Weights of a small GPT-style language model, trained from scratch on English Wikipedia.
Training: a variant of Muon for these matrices, 641M tokens, 4530 steps.
Each number is 500 + 40 x the weight over the matrix's rms, rounded and kept within 0 to 999. Layers, rows and columns count from 0. Numbers have three digits each.

# layer 2 MLP up, 2048x512, rms 0.112, rows 450-556, columns 384-447
450513460477517516449482531481469496503489517475457534522481510514535495521468501534567591469551541493536527528514507503460444493491566570457513474561494512497572578432485549558500523537505438
483513473511542462490435507453444498495563511434450534532463481509543468520461477484480463473532479503507515557516517577493528472522435484473502592530420501486538477429553453504447539473441484
493501544433456422493450518482482446530502521519537511510520463457489476474604477498374466495440583505418553521455497475507536505456544624434566481515453435451499394446492501478439479493491572
531458475422557491511522532532482483490489448406450485502465537546518459467492511422492477492459500496459604420540553551542521535476430486530565520474476472497445518507498504540490478485510529
579463482523570515591481514474434517435606426497482487508500513461579555509526509482465509524505537512437465453498479521511534527512537449484514519460473527477479544493546495507498538469500495
580430519546435453527541449493484471506528554536430532513469496560493490465454516508525427497498477491528452492464485422456510491513562517397538445545475556493553460516425409493544479463455477
459371484458457484517447520491495488514535500529576549470460503445532473490547509452549523487534512498469498525515506509439517495475561439480532520569570589418426492576508455545507567547494489
399462487502557437537577459506487553585494535545439589537523537566447463536436525524459496478464516490406547498432428508462461520569475439452528446530476549565443458446456528425522506584481530
513456457483537485451496508468442564442506465485508555509519500532536449495402475461467533486601474534555516542460468537472477432443553428533454497593427483513481509415525512509571489479447454
456488468591528442441510479531473476568493528480453561521444533513398545433503525479451568509507512486456512522512503511505504553548520537506562482501533442481480526465540519485424537537499536
522568564533501511535502472491512568409507490524572509465476561517498524525459502556502517528495497472502460526523448470511519516531494528470508509504563551538552550557487471461508497463509497
542549512567527472513518526507479523476512462532494542570497510447478407521458485531495476525516495472423512559472515597368509481446531497456541565546469473470519520486521519469519546544542550
537508506522520516445474507510504463529557498573448509574526444471433487558530513542504468437506590512445519478552494409526531463584492566513408582493429486484541574426470432466496515611484519
482485478479599514531486502539437496455434450479516555577480468491472466446491534516511586506478519423581479533495454498543517489502493454548630524560497439529504484446398469468483531511514422
496502429547524548490448471440523572524494490514497543451462459531522539539485519558521433448607527449526495566445522451557477540496497471503475482485453480446485466528485493487560526532420516
491566494490554487488479447501459489518603553452499518523522503506557506539471493561508502473530494555527501469518461432408544507450521444484464492554513525605474414537540466461509545542542526
458471505517480542529467471519484494444555497505524485546480429544535566483592524500507552541453517538455479499498515433511461469516477527512542572490553439495505453453472501525495547480516453
479495492552476398501524435585546432420533505504495432514505540521526518536403540508444465482483554451526474464418473368446409538554463520477473442359532466532452487455428486481568513453492534
539444479465515460512493575540455446475501462554498550567523558547457540515516460548423448496464501455526426469425547443561489452486602522469522516546485529489556554517467463568493412505511503
398449522538516500556463469525544546557482432569483442535497504551494504474550506542506552494546513525480516487519515531492450401509534464512550514523566502474484480535533464549536488509605446
494594512524472572549520492476403494487533526610513567495477531452545465500504495419546575486493511512442473514472532427538504571513513606514514529522490482542579482551425472420439431517506456
520572513475562471519505534447476490559568555451491538530529491522555529493519491534511505490484493634464513447499494487520538564499455492492512464497460549568439519450449514487510502503554475
479521498489441534493434506524464541453474544513456520507512476441470477490494543528569468519500496380494536567506517511493491525507516509540537418532454513544525553460455480517438434503487501
457499525532493472548451479549500506499538515489460461499523481562487503441463505487518446477501523501522477480455472468399454508488484520503478573477468481514530435493446461474556572447509455
485446431478522499515489549417438454404473485438554503468492581493448483515528498428510520545512506449495548522518546564524580529491505552526534515525553547453531442506527442565512521506420525
504501550463506496500569561505490516468429575499485485564571532454502520497481482419505483451524559537488456583525514584466513478523512564571458499518498484512488505503536519433523505508552456
517544517465510470463515514531536550504457496509493529450519442542479539477537522542451501503501507507503511560466502554546489428531467447562517545515471536485448499519495515462452533518499473
513440462537436493503455481536482477501466459473489563528544421538469481417498448464456490447461496461506514476467434459471513493525497519532514472499471481552508543474560493524439494508430490
509507453492542519528529432502507494553539482502510468532480505509469484486457465507458566574482472521438465516516528460448521474497572459528509515490499508567551545418569429438462529509457489
479525432488513483533463560450471489565524535451480585500540508589420555495493529451495468527462526490499474514564466524507493508514447489477534508499464557546513488418428477458529492518478487
474506516529544492453482459517452544508486478495537578544542447423555484451513606491494519482465522518464521483487566457528508488459516450548593554506530479488484495479514559522481487436559537
510511386459522505482548432505555454541452530490495516496449528535593521560471513473506516481531479522526538569567527530457470474500453491545519511493477524548448488470445552510548481431471496
546465529542525520521502467531521527548508508531498529554485506392494441549489515505536458541496500481482496494479475497494469512518520486515509406506501528451458452459477525451530537507439507
501601601563536492553524519424521550524519460460470533536535509504507504505499511490547534504478431517513498481442562499488559421444502544555513537527438464508535432494517519439449519571514435
475518549472535445525497512477592519465486489531541496483525541510531528484421477576549377502493564525546516529539438482567493443485502532534510517511486533516491554450432495480554477474446504
515562525558529449452419494480503517496526471391543502416487522572520465483561455475472485503530492510474498531429516423458461539519521514490560525533518537450490524497442540505509468490446537
501508491464435501500517538527539514521440558511516523559512535464501436526544486497501543540452510518490478545539536465446485513465536496507494507482539506472506532501480541452517466514530500
528528471490493525445432488496505522452520433454456518498537489553494492553458522520439508500433554473571507505474481502530479539506540503527525498495495594535513498486480494547475502507440531
558558466529548476496473504492481489547468559529516502491459526483523554522497524512520366531478441426473502468451595510499536565464522500503507496502519511542378502479504549515567515522491496
525525448503475557548574439485470525493506448490436516506467603521522415531527541455478531403491494475542499509495504502553523516510553492469459515531522550491498511518493485443530475462538474
500462472457562451472503467488477544547505539423456526533434515482484456536443463471527416493466502515501567505526482517547514573487442483537535503489495578416464522551409511515496558542447505
528553497485492502456490524491492510535429524490511507509475480516520500510495536532444515548485465521529522471479488465492507509491523490456522503547492540562492508465516497449485444499502500
521487474510490467546511536516485421488511501559476527423519552512535568506447459512473492522533510551547505513500524499523484448474563442517474542485512512530472471513482475512479471486509490
484500438495508514498494525506476486467501490543486570520537519566507456483543558516501483539448475549523579538490459540447495515476490531475535549430496494472465459462454492490518521526515478
502488471579523481439503472507592489518583589480443450530482350573478457486495460477479437525506560559456454544451503584454499541529486480525468448560529553476461499554457484586484502443546531
539515496537436430518518529533544562453543455487535561572530558535476572521494563517518497465486535514506524586480448484534491524465534455502497504610552435508514525547493503468502415560478483
590532478497441434561474521490484472502506380448578589448491510490512551563534514474421500535573509524407509536594494557536552486475440569477487494487545411482531570470490517450484538556539496
543509552476486424491460495547537454560496548561485488487533506537540475496586485499510413540522463512504521494446468434561517459499414511543522489582485467469473434481455496505501506550480450
535481433440495579516534509506517550564487492521403491590530539469518452522485524510500445535448507502454522446464496526550425494516508500522511565538494515484592459538502558505504579469451502
416523470501427494483544512430452500487554481486458548531506492434555443507525550505647473512552502558499503504528481542536443436514555544537548569521474555530470403472559513519507537438549483
509515497560526499517461527483460530460481485502482436569475539524471480541598515569498579405521489555489552561562529506505519492491460494478560577453503439494525421460583473536541552471481509
572492548510494497529532474484476518518465508486464470523495530423509513514526488528539483472541534507440568455489526537527504444573542462492527421493491524530547452543450568517515509435520544
490513490474493507495583552528437469472454478423500516435533464458615486515452501442518482531533466486469454428574467462537521482530543502481497480424489564545454494576490526510499447515499537
485459493468537466573452526486485463487493564479501480485496502497553479474458479526445468463521450530517495554551504513508476491446445438468511548496501501523551510469579493514508455512431466
470539560486569505484526457550502532507516563449481502517516501458563481589569518516498474480505562427642555505568530494509506526532550445444491481507449545454432526487495483488415531549512590
551526475458492528469448482524527495482473506491445504467492538527510455541461501467485504427486460465531558547498467529529485508506502537517515431507495505495455465492527510473529499500500493
518540417497483425537533554507485539524497524448469549489462583452450502442453565537437487488559443527587507515524496536451460479526529557522454455491550523507448477516462552517491576423541477
428487420476496499383510509571528485480504541478461546503570536547560534579471446484515541468541425468452510416528610516525468508531432505473426504516413561554446487527438446524529533441536485
489484531547511501493512505491465529476489509474500487539437468508535451464548512481523513515511489516470546493538459559516534487584483475464512423485476497561516529536514493504566505462520521
450548456452540478455505558535547463507552515460467515554527522470549438502518534520398487499503574575465497487507487452471492546512481537531467512465510465454494495525556412566528500458497599
496476548515528511599503514467491533545471534472515518540486504573559529465402511511531475573462449439570556520515519545482455519490538490580513500586479451514537416416507516495456496485499535
510517440476504480543537564483497498507520501510473453522436472487586487482499470461534486522567461495492494577465493500528440479478523535498619517460533475480478526524528532481545481467496471
489545562472446488478561467471482442523575529494445501521545523522503605490431473478506504553503578492465547500484545368473503454466434495466510470505527484513516440531516490509526486472532476
521561424499441515517486507495543517516481482465534540588485464477524465479482440492508507476517499497509472443594430491518506472524462449484472537498537527491541506500546502489466452459470546
451522581510461458512545464457473486548510517598464554478482514473531447520473466450543476489577554556460425487509439468524506602435511512530434417525492477539508499513465492480499544518487462
496517435589504466594503505520517512407587563522506486507494545516458460456465494483499482456570461556448515512487439568532481524479489461504536479508570529521500450427483567487468477485560559
431485472575567475511521483454516571510570505495488475481545479536544479480518519527447489502517457545490528478529502513550451466528509539512469600463436508515542476492494529512531541505491463
575408430518572446570502477555537493431553589512510482515454497457497494543515519548527576483496550534502486507503488443505481517531422512466519479435438471510511482493438492427476481458453502
531568463588553447511489518537548505446524446535565533526491497496518539545567560515514473495522547466498396462428564542473558501566548579452503449495502450532501447487436531477354480488478460
545538498446548478559450472458486525541561449444483541517507569559504414507499479517490548453544465494447483509503568508457445516464511447490472434461499418519455498552486447573522523571513543
524455470496527547512542391500452543479508472473494555495538544481560445438456487432525468489449480495463436471545512543480509519519521527576484434468499534503556512506527449479471496511533463
524526508520507412508475531543451475535578533495504480536409446468511496520492425507508511400500467510539508503562531530554484510454466532572514501548509574475466511486546504514461525500457517
451490484513493503502468477505502444532571526420387490494448412418497507507483455505481482487601598475555585528474491543445518453500496450552528512439516524489460523532519506531431491591454467
498517447517526488485478465464438501494528472470534510512510493484501583436562465431490465456503540478480541502469476597489461453532468518571507538501490516522577456508521454537451496469561482
459514446511493467522511519571524479432560579457445502568499542489501547497465490462491503518480455470497475506504492485520469517542526511493535522537408535450585457572536487444523529476507437
498433511503498513458425535500458604544539573494513552527537500520432462466534495481445503545571425531478596432414515465537447498498499443526473599519429473517509453456571454456574525502494463
457521556532443472459527447432525505526497566519490529425472488499535518553506459557530507506503504437484524468499475577519536532449527560559510499500530536482532480526504476522484449547499453
469437506478511457482424496518478502525490462473527398532522483531513466476466508558479554417541511423510574546512566493510495501461562500501533522480467488475542461588488493503562508527502521
487556513479524452443507544505615541472513458468439438443500465552483584475449527551488496530530493528484522443509577570483460479492554467513479550521529538476486472574496457571560526461463535
469432460485484521524460514532500551485468551496558516476551398483534512507452490477455598550544516492477512455528480485472481490410412445479610510590568629496503494549489493484488527621514559
352527512521493479487541449436476557532572512485438588529485440493436445546445512441474465506524418548597465485558495513456491474529566502586470533490504467514466433534544576489546521529510449
491505531582471529536524476556497516442410463533499509396504528507474451521466514494542516490498496503612540513572447538519495512542466486552481509513434506510520443463537437413537522459477477
458562467508488506437505557547510517434450495534458531504527492543572520522478473528522465556496480410503422551525517434495508485461495487589409504448462493445427495465517455506473490520474548
475568501586532547474530583501484459599518574519567520517452520483441452530489512507456511497521496477446549512538480535452432439513465486466484449495502556484459505568469566587492507500505509
503521505542477511455498516458482385502497613568473556539495523453558525490596566489526458525445545494476441544463501524414494486467569480669535483511478422502442458498511486460497579451501455
491544407505544506449554426604494517469554561578488490516460542382459456551520480521504571513509534437519462523491541445462469562493495577470538481503450531504557503520544507533461470512432483
533496510510456474468487556471537373542504540484479502546464534566537504449485484457526501520498485508479552519519398524488517517543495491504453475549499529545496473433516480531477499435603468
497499541472476444451509451489433513494606536560488518507514540522536536468466502560507506438504517458542494498472500431521492489493493469502445499517578441525464491542526498516567472513481488
493479549460563490530506471537499519480484544499555520472539578523522505558475451512524522529518526467492540482506537460503583480519539458592451515522419481444445498514535458539464449543443519
482543431486520500501470433457540537494458464450535559447536605521458526494559546544506534467500480614522484448488534521524474484552548566496544565496540514465465461426510518488515425477478576
508531482530502517563458542457532510486533512494484506472544520551553498504460559441516498500505505484523547465509487498446492487502515435507510495475482491535496488531428532545543497466493483
525506499481582477466413513496564474513460520528465429516446510561423473481509518551540474515442431419474525481406467443481532496496470464489451558492535432498509473453555554514516485472462507
480463460534464511499449526411477536490514538449471489557542541504586434443600511502519426510455577495490551495535570490336499495447558606529506476505535503494504497515471508486537573501479557
404548460459432451463510507521489484515523535520510500508549516512504502497508536526463462457529508530440501487487533553486429480524573402594505544466577521490505495523505537519494512412552516
543494445549467427508478564526475505477590550480520557542461551528460523569485489447497521456496478548554546500440479501468434528533449513453593501488418407461466496459485426525521530507505532
469441556493452497522526418489462533561490540562458502506460551440491518510546536552527530520459513502553519547528459474510466518500499531512479484524541501480433520529501471453459504539508500
483453436504460492443503496438529463498523503474511496546510452496542453539506507537498513506524502522508484450476501485404482552511472491504497538502507541527460514455478505440517555570424535
420533539501520522499448459487504495499482538471406484534566512538510492463485484509537550520490406449507504483470576524498559514490520517482482515458464511483482486535511537531541569528453444
540450468434435517410528449515467560568527487599482418542554515586586503550404527483490543541552522443468482482453464518454472420574528480511556440574495472497521530497513502542421533494457471
429511475503524528487536492509489453479471504459502524477480520508462471493478528506518513506544550474534528451516489460485524462460512485429479455466497508539484431518484515503483510485527492
526508474521533512516468499467420505452406505476476517509491523461547526505524515486470557520483438407465465482456494486475488561473525561487549537507536430571520545464530455524428462475521488
425586556493451496441456554477478471574540550517545488510514510544480498523463540496466539490576463447573422491523465518515494433445498510498497569517530523520500538469568473509546482462538538
548511524543551496515517550490492513506533468523478452523481572467503459496488555499461477354499486494495564448540536403562481446542494493477511485547454469521492540507550456567491550485467574
573500492486475611545490465480489479538508525548527492444454527503530460522552548566512496484458544461521549473554510507476509474501483424470522447605535513535425478467495477462488509538389450
507479440472478535496467476496540422492486543483501515519475488467568466529618477517551493517483519578503500481480473562483437510467519541554516463461455526517484535520487482490541525461488473
527459507494476471470541498406513468583427571500518495542576491530547536504578475471489491514543489459542564484485527544491466495583526526520471522513451556488456515542513596385498531537425464
518443472474509525519579436444507462566458499481482496450544604518476563498536461431512539557472498508507473458517473528582512466482487488516471605477465480530567552452456478482473519501479507
# layer 2 MLP down (transposed), 2048x512, rms 0.109, rows 450-556, columns 384-447
510473475474514532525459524494478560549538533463480497447435532539521496540542474576534537517467539492527570515510511499526520474500538510488532424523487520479572506487485464461437482556558429
451514470516514452463454530480434498442571541464471535493513504499512457553469487410544471487511506455506467520510511578502523480520446528503547569526430509494529460449492505454444566497449478
459540500428475441573435505470496448456435486521463501466536478462480508479570507477434495520430526500441536508510499515559617476495507667483514458523516473500463452499527495494412486533526497
494446468475564494548541503492468513484481382467456539504461504459509466496435529485525514483536500454495558451507500482545569554437442463517605513472488462471481531527499510499498487504475562
495483525499537510501531510476457502429519508450451477549488488459528520518526542492409440539514556557466454489553495522524526486526561406450469479438451551501511562466523437519510474449487513
554474485500506456573493460518519463509529525508431553527481473490464512541456513525569471484536487526492490533434496439492473493460478521463518500509517527452490490518440410507508478500380511
527448525481502474503509514519477555529524501528562575486497517461541528448520460397509451496516429524423496504480496547482507492473572494532477498493550580489496509581465405507472503453522509
508459499516558496522533479566425532577515481527553531510545445458482506482529424472489555487462443557502494489511445540492562482493484502481464486505522515474504471465418426472516481477492466
559484402488544453470487554516482594514533496484514538507490520539509517439416480467492454504573475491568532460475420523486519422458499452527552505530437471485521482466490490534504484546418473
491537542573549503461563472518420498495511483476509509495529577508478533491541549501522556498531500524512439553496491475586499584437489530494487534523525525518501472491511461446496478489443539
500550539491507477488517475474505547397526502521551478523472524514501521518507533560500516502528496469485523547547469494492564521535506538504506479514563542547542500519475469468508473515504528
461512544566489559442545555573452544534501393517535472522514488440479481504511457486471516519591462473461516513525527541432546440458552502457586550493542521479532516520469562544534555502554480
540533445503499471401499528478479489523505513546441559477498484524456475571497498556479457480605580495451510485534458465482551538572513560511444571483434558547457517455492466494453443588473527
477480476506541514518457465572478497471445430520534555533481484448481437416494505497490514507484518420586502527503430528555515498517496435534654551542501467492482465474402499472480507500458424
490472498543517545475473476493460632541457496497489505485502456518509557557476512540550481432602492476505442494450539471545434514501442463458450469532509454496467488511480451511556570578417516
516493535507449513473503573487541497559447532421481535496417518454552548501472523611491515410531514490494478499513526477473476501467509500506427544528582500516541418543477531501549453431498608
455453559539481505535524483557504530483498446533494502517515490519540463456550513521455469485499534552441516477485532467502472485502498495475508540494549524511515473451456566488472486498568489
523486474491453419539485440635541451418530493573531358588535539517493498462456509501407494468526488509557492481468468391464461447550435494539442497370550438514414393464443455481522534523367564
437445481410563467508509543525494423488466475510460547525539552436535531486471483525549435614418530473492464439482442419517560465529482555519490560579454489535468501447469445506496432632494555
407456458517443482509489469546511582566558483581511500501463449558491504507504553561519488494474573499459517508478520488508437482506530478464525557519547475502565520501521519538530497558578425
489498544513422524638429551500510525452523473548550501427418502430543424535452461486522572515574517495470470501440569436463498483484545479513548516604486519530604526482368470531495406481587505
488536473496449414535540543498475503569498557392516477512505451494487487426527479514545484525496489519440579483518526491462510437440510482473499451542501585572455564462463605428524432506516487
526521473499493506512432506504469538394468550528444537484527478465478437520488460513514537493493513439545540497490507496521526486462464530523484461525486465455540507522503451491456456407511454
491472458512475524512456491537492465477542498544479537414465494526473490484474538507498441522516541509546498459488473501493484453465570492504515519432502459515531482468521409509512489455462444
449445430485480526505507536451471473453457549419585489485475529418488436547498473438537549500404512357440514492435560583504599502479493523558540512500548537474505491440475533572478505519494490
510496560461449537550592443489437517477448494460545478585484533481507509537481415408450461435536542462453473570461554517531543509553545603515481508478511401503455454490508512495497498462577436
545497519486513513549463551548482516522493548515442529442474480487513524497558527549461573471498468489563509449512585526547509499446471455540484481487463523469494477481457450433483591528500459
531466445481470539542499488537454468514555497450493550527469486470512490434460444559452496477464516505532517483506426432481530499528439517516457535514422501532483524524534534506472489487432533
532487513505514466447483492516439493508511471490572582548506565440550503507471465491450427520467428501526510530519496437516515528418534517490513517441531500515498453499563538361517431468453539
520551536418469477492438547467446530475474519456530459461480455539546540531538473526463513518503554507486544523486535474513472479426457507543543545428569480578547489510540442480567550454511525
513503481516506476505482487504480525507482524545495575477557472427495488459473563511485489429444509542472454482449589461513549518391500496514556582542554523502490475482494565544415503483558508
486481441511497452511548401544512505499494566452497572451487582517529503512465579479509500466516474541522497517516470499531540495557467468511456556487487513526450496444446546466518482396468575
522459456519543525564467475498479586542488520539539555527493478406556452498466502410549462511489479484503488543457496465472483505493540515521487433507522521495465473506513494487480508517460500
454480509560456496513505542536422509546498477502499588460492527453561540541519529511506562419477475525523434452496508551520466413509546444576499455530526540461533478425500546468489560527597482
513509541505499508560443493493529507430507454476509510489516531424431460472517515525550420522470463523522535540496453543565494482492524470499542461513444584508527479481465499548526494469564493
534467492546526496438455472519550500487549502481548570531494522602532483555519482515505494491472483495434501499466523502450514476477500493569527540560562509498543520462412512524569513477513448
549523478536485572508482507534534521536488495543541558499586573408481506475525499492463519580465463545562471510490546497407429555464516485465488529520564508500508491539550568528484514530485498
458529507469506552517464505536562524421512502479482501526544533478446548534497496485519540504394551497506516567509522475522464490504500486443545390460463515531506482459527526523469534477518500
534479481510499529536483388451507480538510544450466484520444486448525472486510479483433394588480497509522541554462609541551533456497499515452386458517526588529412531507496458499566468517555482
522502498453461589542550448485442528554485442456442512437497570533486493509505520447445548484492481481468529526554522488528474521517524495508484550591503522481502532514507498478547477466534472
493450471494532450488560452501465514536561489412485483490343521505430482556457503430489468503496526528454530565522467503552590572512482512512543479518498549446481525554440508508480543512445528
546520463505498532424467475437487495516487440558531471461502511532488475526494520523502572536458511550523529437480500468545538464458487519461513474528485489497515507432489496524539495487495500
480456428501509504488446482476494487506472533498473497419472442500548459484503503482490494500556478498521435489548492535481398499491551510427556530483478515510451487486465519458437524486551510
550484501532524524437517493516466562514484546504586551508549520523440483480462534475520490499421497544525486516473527494532498553448509535443518537472518522495491461485472467512502526514510526
606443469562463514513521504507479421432550585515473461551485462508515510505575521477563532505505545522553529562473447479500583511550552472477406447523478479376496503502414461502478420505530477
513539466432568487499548528481477473533494513480573601529570471454477547525537469531479547488440449478443499545505526426542517442522538486537496520537516484482525471559449391506530471530491475
464465442501507542506479541486563546443531434431568560464444614551473482550459527510477517501498518564417460520468524514454518506344454478431524422484428478461500472564525476458504526517494495
517451502473544508497483438505453489595531496595524535544537538471571507526487509582514470530511462447531510489484465472482529493468487494520481513538545513527475478524470483501513519529457484
524454495527524498411469462536515511491450455509530492479490586491471464505475400449579524500470426486466482527465460546485521499512541540481496489477455459519513474495412388467546524546553415
555508572513560506555495441486550481479451515545530518610512530464566512447463419503466524423452494506532513520497524477513537475465484424540531489514490462482490516521541455522448462505456530
524472508536488537484477525548427477412415521487504468559537570503437463455533546543566499402474516506555497535582478508467595514508512497411534583506475455441504537492512513549433452479493497
549526519505505561491531544529512512499434480504433452498566501496512495490544501504545495536540514501439519454514544545473552463589486485500505446519482510559571446537420603519493524368542569
493516515529510536524539467511500549498480492413469500474591479494526500543519460434460561526447462521545447449558517476512573489503467484522521539523469496461444542642493539510474513493518536
482486495443523551485527489530535474455452507486509481505526528522555433492575513495509496506504497507513513505479494536511536493483437482527459471489616567466486459495559506553505482542440530
466510552487599474444506482540473489514510571442477520559562512485553439590565508495527520471535530467627584525562559501463548504529527461468501460534463486446457500464512460495425534530477563
480503476447504536542473517530477474499495522487470478529547518520458520546481502442432500449514558448473541568502484512491505510479502554535551494535459506512495499506469583442509477470481469
506490470513481475500498454476496504558521502418533520474478532451461437477503536504464545500544437536553496465485451523470421434501505564522471506474569504528488517552437514538530600446464505
451478516482434583456524515499490529444520500543524485456515574512503550526535462504519516488436467513472491475508517468551524507466461453500411422550428532531517511503482424523442599480543474
485503539558483498494514534492482535485495550484510472592425489554532414453540510464518536482567464522467546542534435559416554533571495478503507447490463478526540480505545466476559480439483529
444549456474535487403529559543547464470597493474465502578537490456527415494465526481464469498518567552515498538584492423459511524484485434549489512520542430431497525547506436560518474408476577
439502525509487504529587496474477529496496464517514515548504550526581520491477464483529507616519465462511538476540529506452441555519520464567503494562494456474534413460548501483464529517504522
528517460501502561530550558498477465495547463517499447449509441490487445546582505491584536492519469491459510508490496516505459492429480537545558476515519533460563476536524475523509453517443459
485490530476472549481496457535620531470513466473509477543497547454469516436482486497505398544429458500510474556507524490514505595463546481551478558449515548601541497522443455492453333471459479
537431485505466568463427471436518502589454487511472421509481528527571542530490558431481481464531516526513541500521516526470454492516458563465450487501526483508584465573519544536462488536520504
519503506521477405496522475429515447479557555562414529465470512480492451538475471482515478465562548535501493542533480495500503542437527503516463419509494502523544550560498505545500518560489475
514553465492523536516546456490584454514494541528520459471478576532486513451503426505532407452525505536539576521517536521500566535527555462485524451563518542487483415490556512485486476552567515
410524486450570465583489494437539533536606496521466515493463541511519479468530457419530476485502512520499542493470560502549478510570484552463502531497443576509549497549537516557480487516491538
558419436490540437542527497538564492427577602463506453545474468429516497546535495522519596512489558540446477501512454460454519524536431534515567511462435461488504470500481446408472528474435498
527576434536495439516538512551567518433560450544537532510511487501516505489600546497479515531546536470510441441481544579475560521545551582471511478483467432521492424460478556485326499470474435
582486495458478504598498556437487509447516432488519583558514525539525501520419531514411460452466492520443439508466523507539480515528482450500501476492500450531404497539493517505479512518481515
497506494455498540543490389477452516502483539522561536466565559429508479458468433425479525489428531557495410495573515603482482493533569491547509486410439518488525453468540480452530530509541474
498502549513528452537543521510496445502563478409547412504453532444520533490556395499515528434533435548495496516513527545551541521449437543500419427521557485534519490474522509499492480498472528
508491478548485491560527499498492517482523510464438521465524477456497533582533501503476523451549512472523530507487466573521364488506514459526437476435500503475465489496510435508425474522487494
503563440525493525470514456487526492496491502511533495555499475498514542431514525511485474507504516436470489482482464519514449453513490501534564494470491542531584504457548441474504476489536511
454481473489471444515491493535537497461602583453464503529495554508502541541471464504501459529497497452464507501525494515433421587568540542501541509562445515440569432591536464437521543491533444
503536487510485484536572489514538465434414477484470457443453537487547535522476516500497499463449569456545420575572490506477489511473496548515540463446544504489484540521449555543396452486512519
516529504507501502445542423528490501460484539510536517481500442500537556545501459514512459499459516464512507482506501564530543507495506520538545481538511559503497535481502467502496444503460497
489477594524459500529427453506504457509415437454557531552474533506455516531424485567402498457556474511486512527544570480576503543483476458548466478493472517491512456601505474480461575506465538
552535512504504509535451567445570473467488489481480490531484551487478573508443518514417507549510468510508525585521503516512567494428550473431492496481518629467409525495517511512535530578480462
508496412373458536496515470542524561529473554502510541459542482492520487518499594552417581532517499497480453528489549425504504487431449476535611492439537518531549575494504539505460467509510597
450479531470473526506521451470512583513558485486487566543481559450452426465456434472441484491493489548587428473492483466525555462507474490541488460492471577535506481588487524485499459529494502
533499530587453492571516460545465474475419509587515490442494554467536480465486472482530465493467480423505510472504462494518489519519486500501493475528476531492492496504543437485469437491416457
461490453511500475507464532498572474491446535430441545464537544504528540535508511574420453633509499411477535520486476520567443488450497533513468452448468515521456467486512486522511543438483502
506440486590500543535534522479494516504519515453505468536503516503485507545455513468473543493433522463505563528440490516450479490458490475519515520492541521415502540514449534518449576484498523
474502478550518542477489476456504409521488630549541578579501502479547491464544546462550503551459537464478512490417503471435458479474482492635542471454480459482401423510543496424483580480517411
522578421487531525444507440507479489548462495521480490465497506496480483574495484534460500526494519472566494445523588528502520549513486536417507497522515493522559479483527515491494472564535508
527486556503515534470517514513444416466544484532517498554394529485514495497434510499457540528478546454508489467507478556496505451569469432470495520544535492563465476505440552514511574459489452
537503511462503415403533466579481509480577467518544498443533593521482484451440550565433472457483519497511455454530514420492574530520472503519473528513557452510446493508538551436520507543501510
511496491519454520479533514476538553493478545549501576478526570504509475485440533501474409568480581514534491532493509520450617515517494460522469482467502480438531521516451484491512500531461513
491441530486535522480446397502497512497465492500565586520612585569480513473562583512553508542482485545558555509424557547567492503541469491469475546449468560474528434435537490438503442510430558
512459485500523480532517617434474563499410522499525520433541545569540516547458523437492495473450556507545529476492520495483482440469478432576484486509520507540586476575468487552503515494493501
446482500431536513505458483476487452528464481514516466528459516529489526485553510566474489610450495446474462512446428498494499520502529491461467509519553470405514462430520462473484472521474542
511445461527526516415527553418480547507486502454549466481560513526528458513515459505509467526481639480489505504523577498376468487519472548529456516522528541515473428503464535542542528447568537
463473458488532464463488587536540516546480505517459505530551532495512517477537516507480475488471567467487502464531524547546484491481543493510466451547476531511454484556525523496464521479480469
549517451534468424448491550561515485425537558461565501507523491542490506539499548497472558483475475588519515511510522529432471576485448456516557468468396479425527479484479455504507501526519504
493481480480470472562504495484446523564552622537469512481495481447534533483533619553562528515484482492552506501555419480471503526539486514523518538499524492470453520522512474488499501475511505
489463466476469535457488525456509483468486535488498501494546452464493442493478534497510452502539517490528469503511523514390475487515467531514491513561545536490420547448485476470505509597512502
405519520553482479462476467456524507499552470483511438630505531491482506525579486504523580430501512498541529451492521427517585496444488505441463498521427447549529514489449495551506485550522488
523534503490454559474505405531497471575517454585517549448533498566555438516432439466544463540531484454511480424521450549460459510640506474537541434561457504471550587495489476467522485480515446
455503502491515557471549501536489478509504523437518513441426473486463470468483541502528516463510532492525575473522485514509524492458477452434427434505535477502444456543466537462500540462511488
504434489539495573532466538488408483479411460402530526429458509463517517440514527480456623466437456446425511475527507487540482537470513562499515485437608508532530526455526451525445410494547468
487564497456412460444481567464487496478505452473546508461458579534480426493462572517480568571524496519532426556499427519464466506469474449470484473464548468500520591521558519512538532498507510
541500545489509427552489517525514536515478460571506469511517443408511465549521493451451465453453518474494595434578507434536493478485481513504452517580482469510459492523555540536447574488439591
571477413514489565554482434589397501420469444508481551507421496510497437549510454547514475530478586446426526466504463565516501496488529469496558508527509465413493463407430468462521544506429457
521500536471498534474497440450474498463507478514492503443542490515452464451465461481473534495498452474530528583527508526506453459507511466466486534505458488497493505507454505500512537446469478
539471511487485449434541501421469448592443556526524489557635494541563534507542500479519510479604484458530562497491524588447479536558491508504507521469432526499485526513517613411479506548430471
503465448481536553492530513499538446523480493430436449427558552539506584475477450435485557580508521522505473479533506477525494523479488485488470574475432494543532555454448536469461507492463510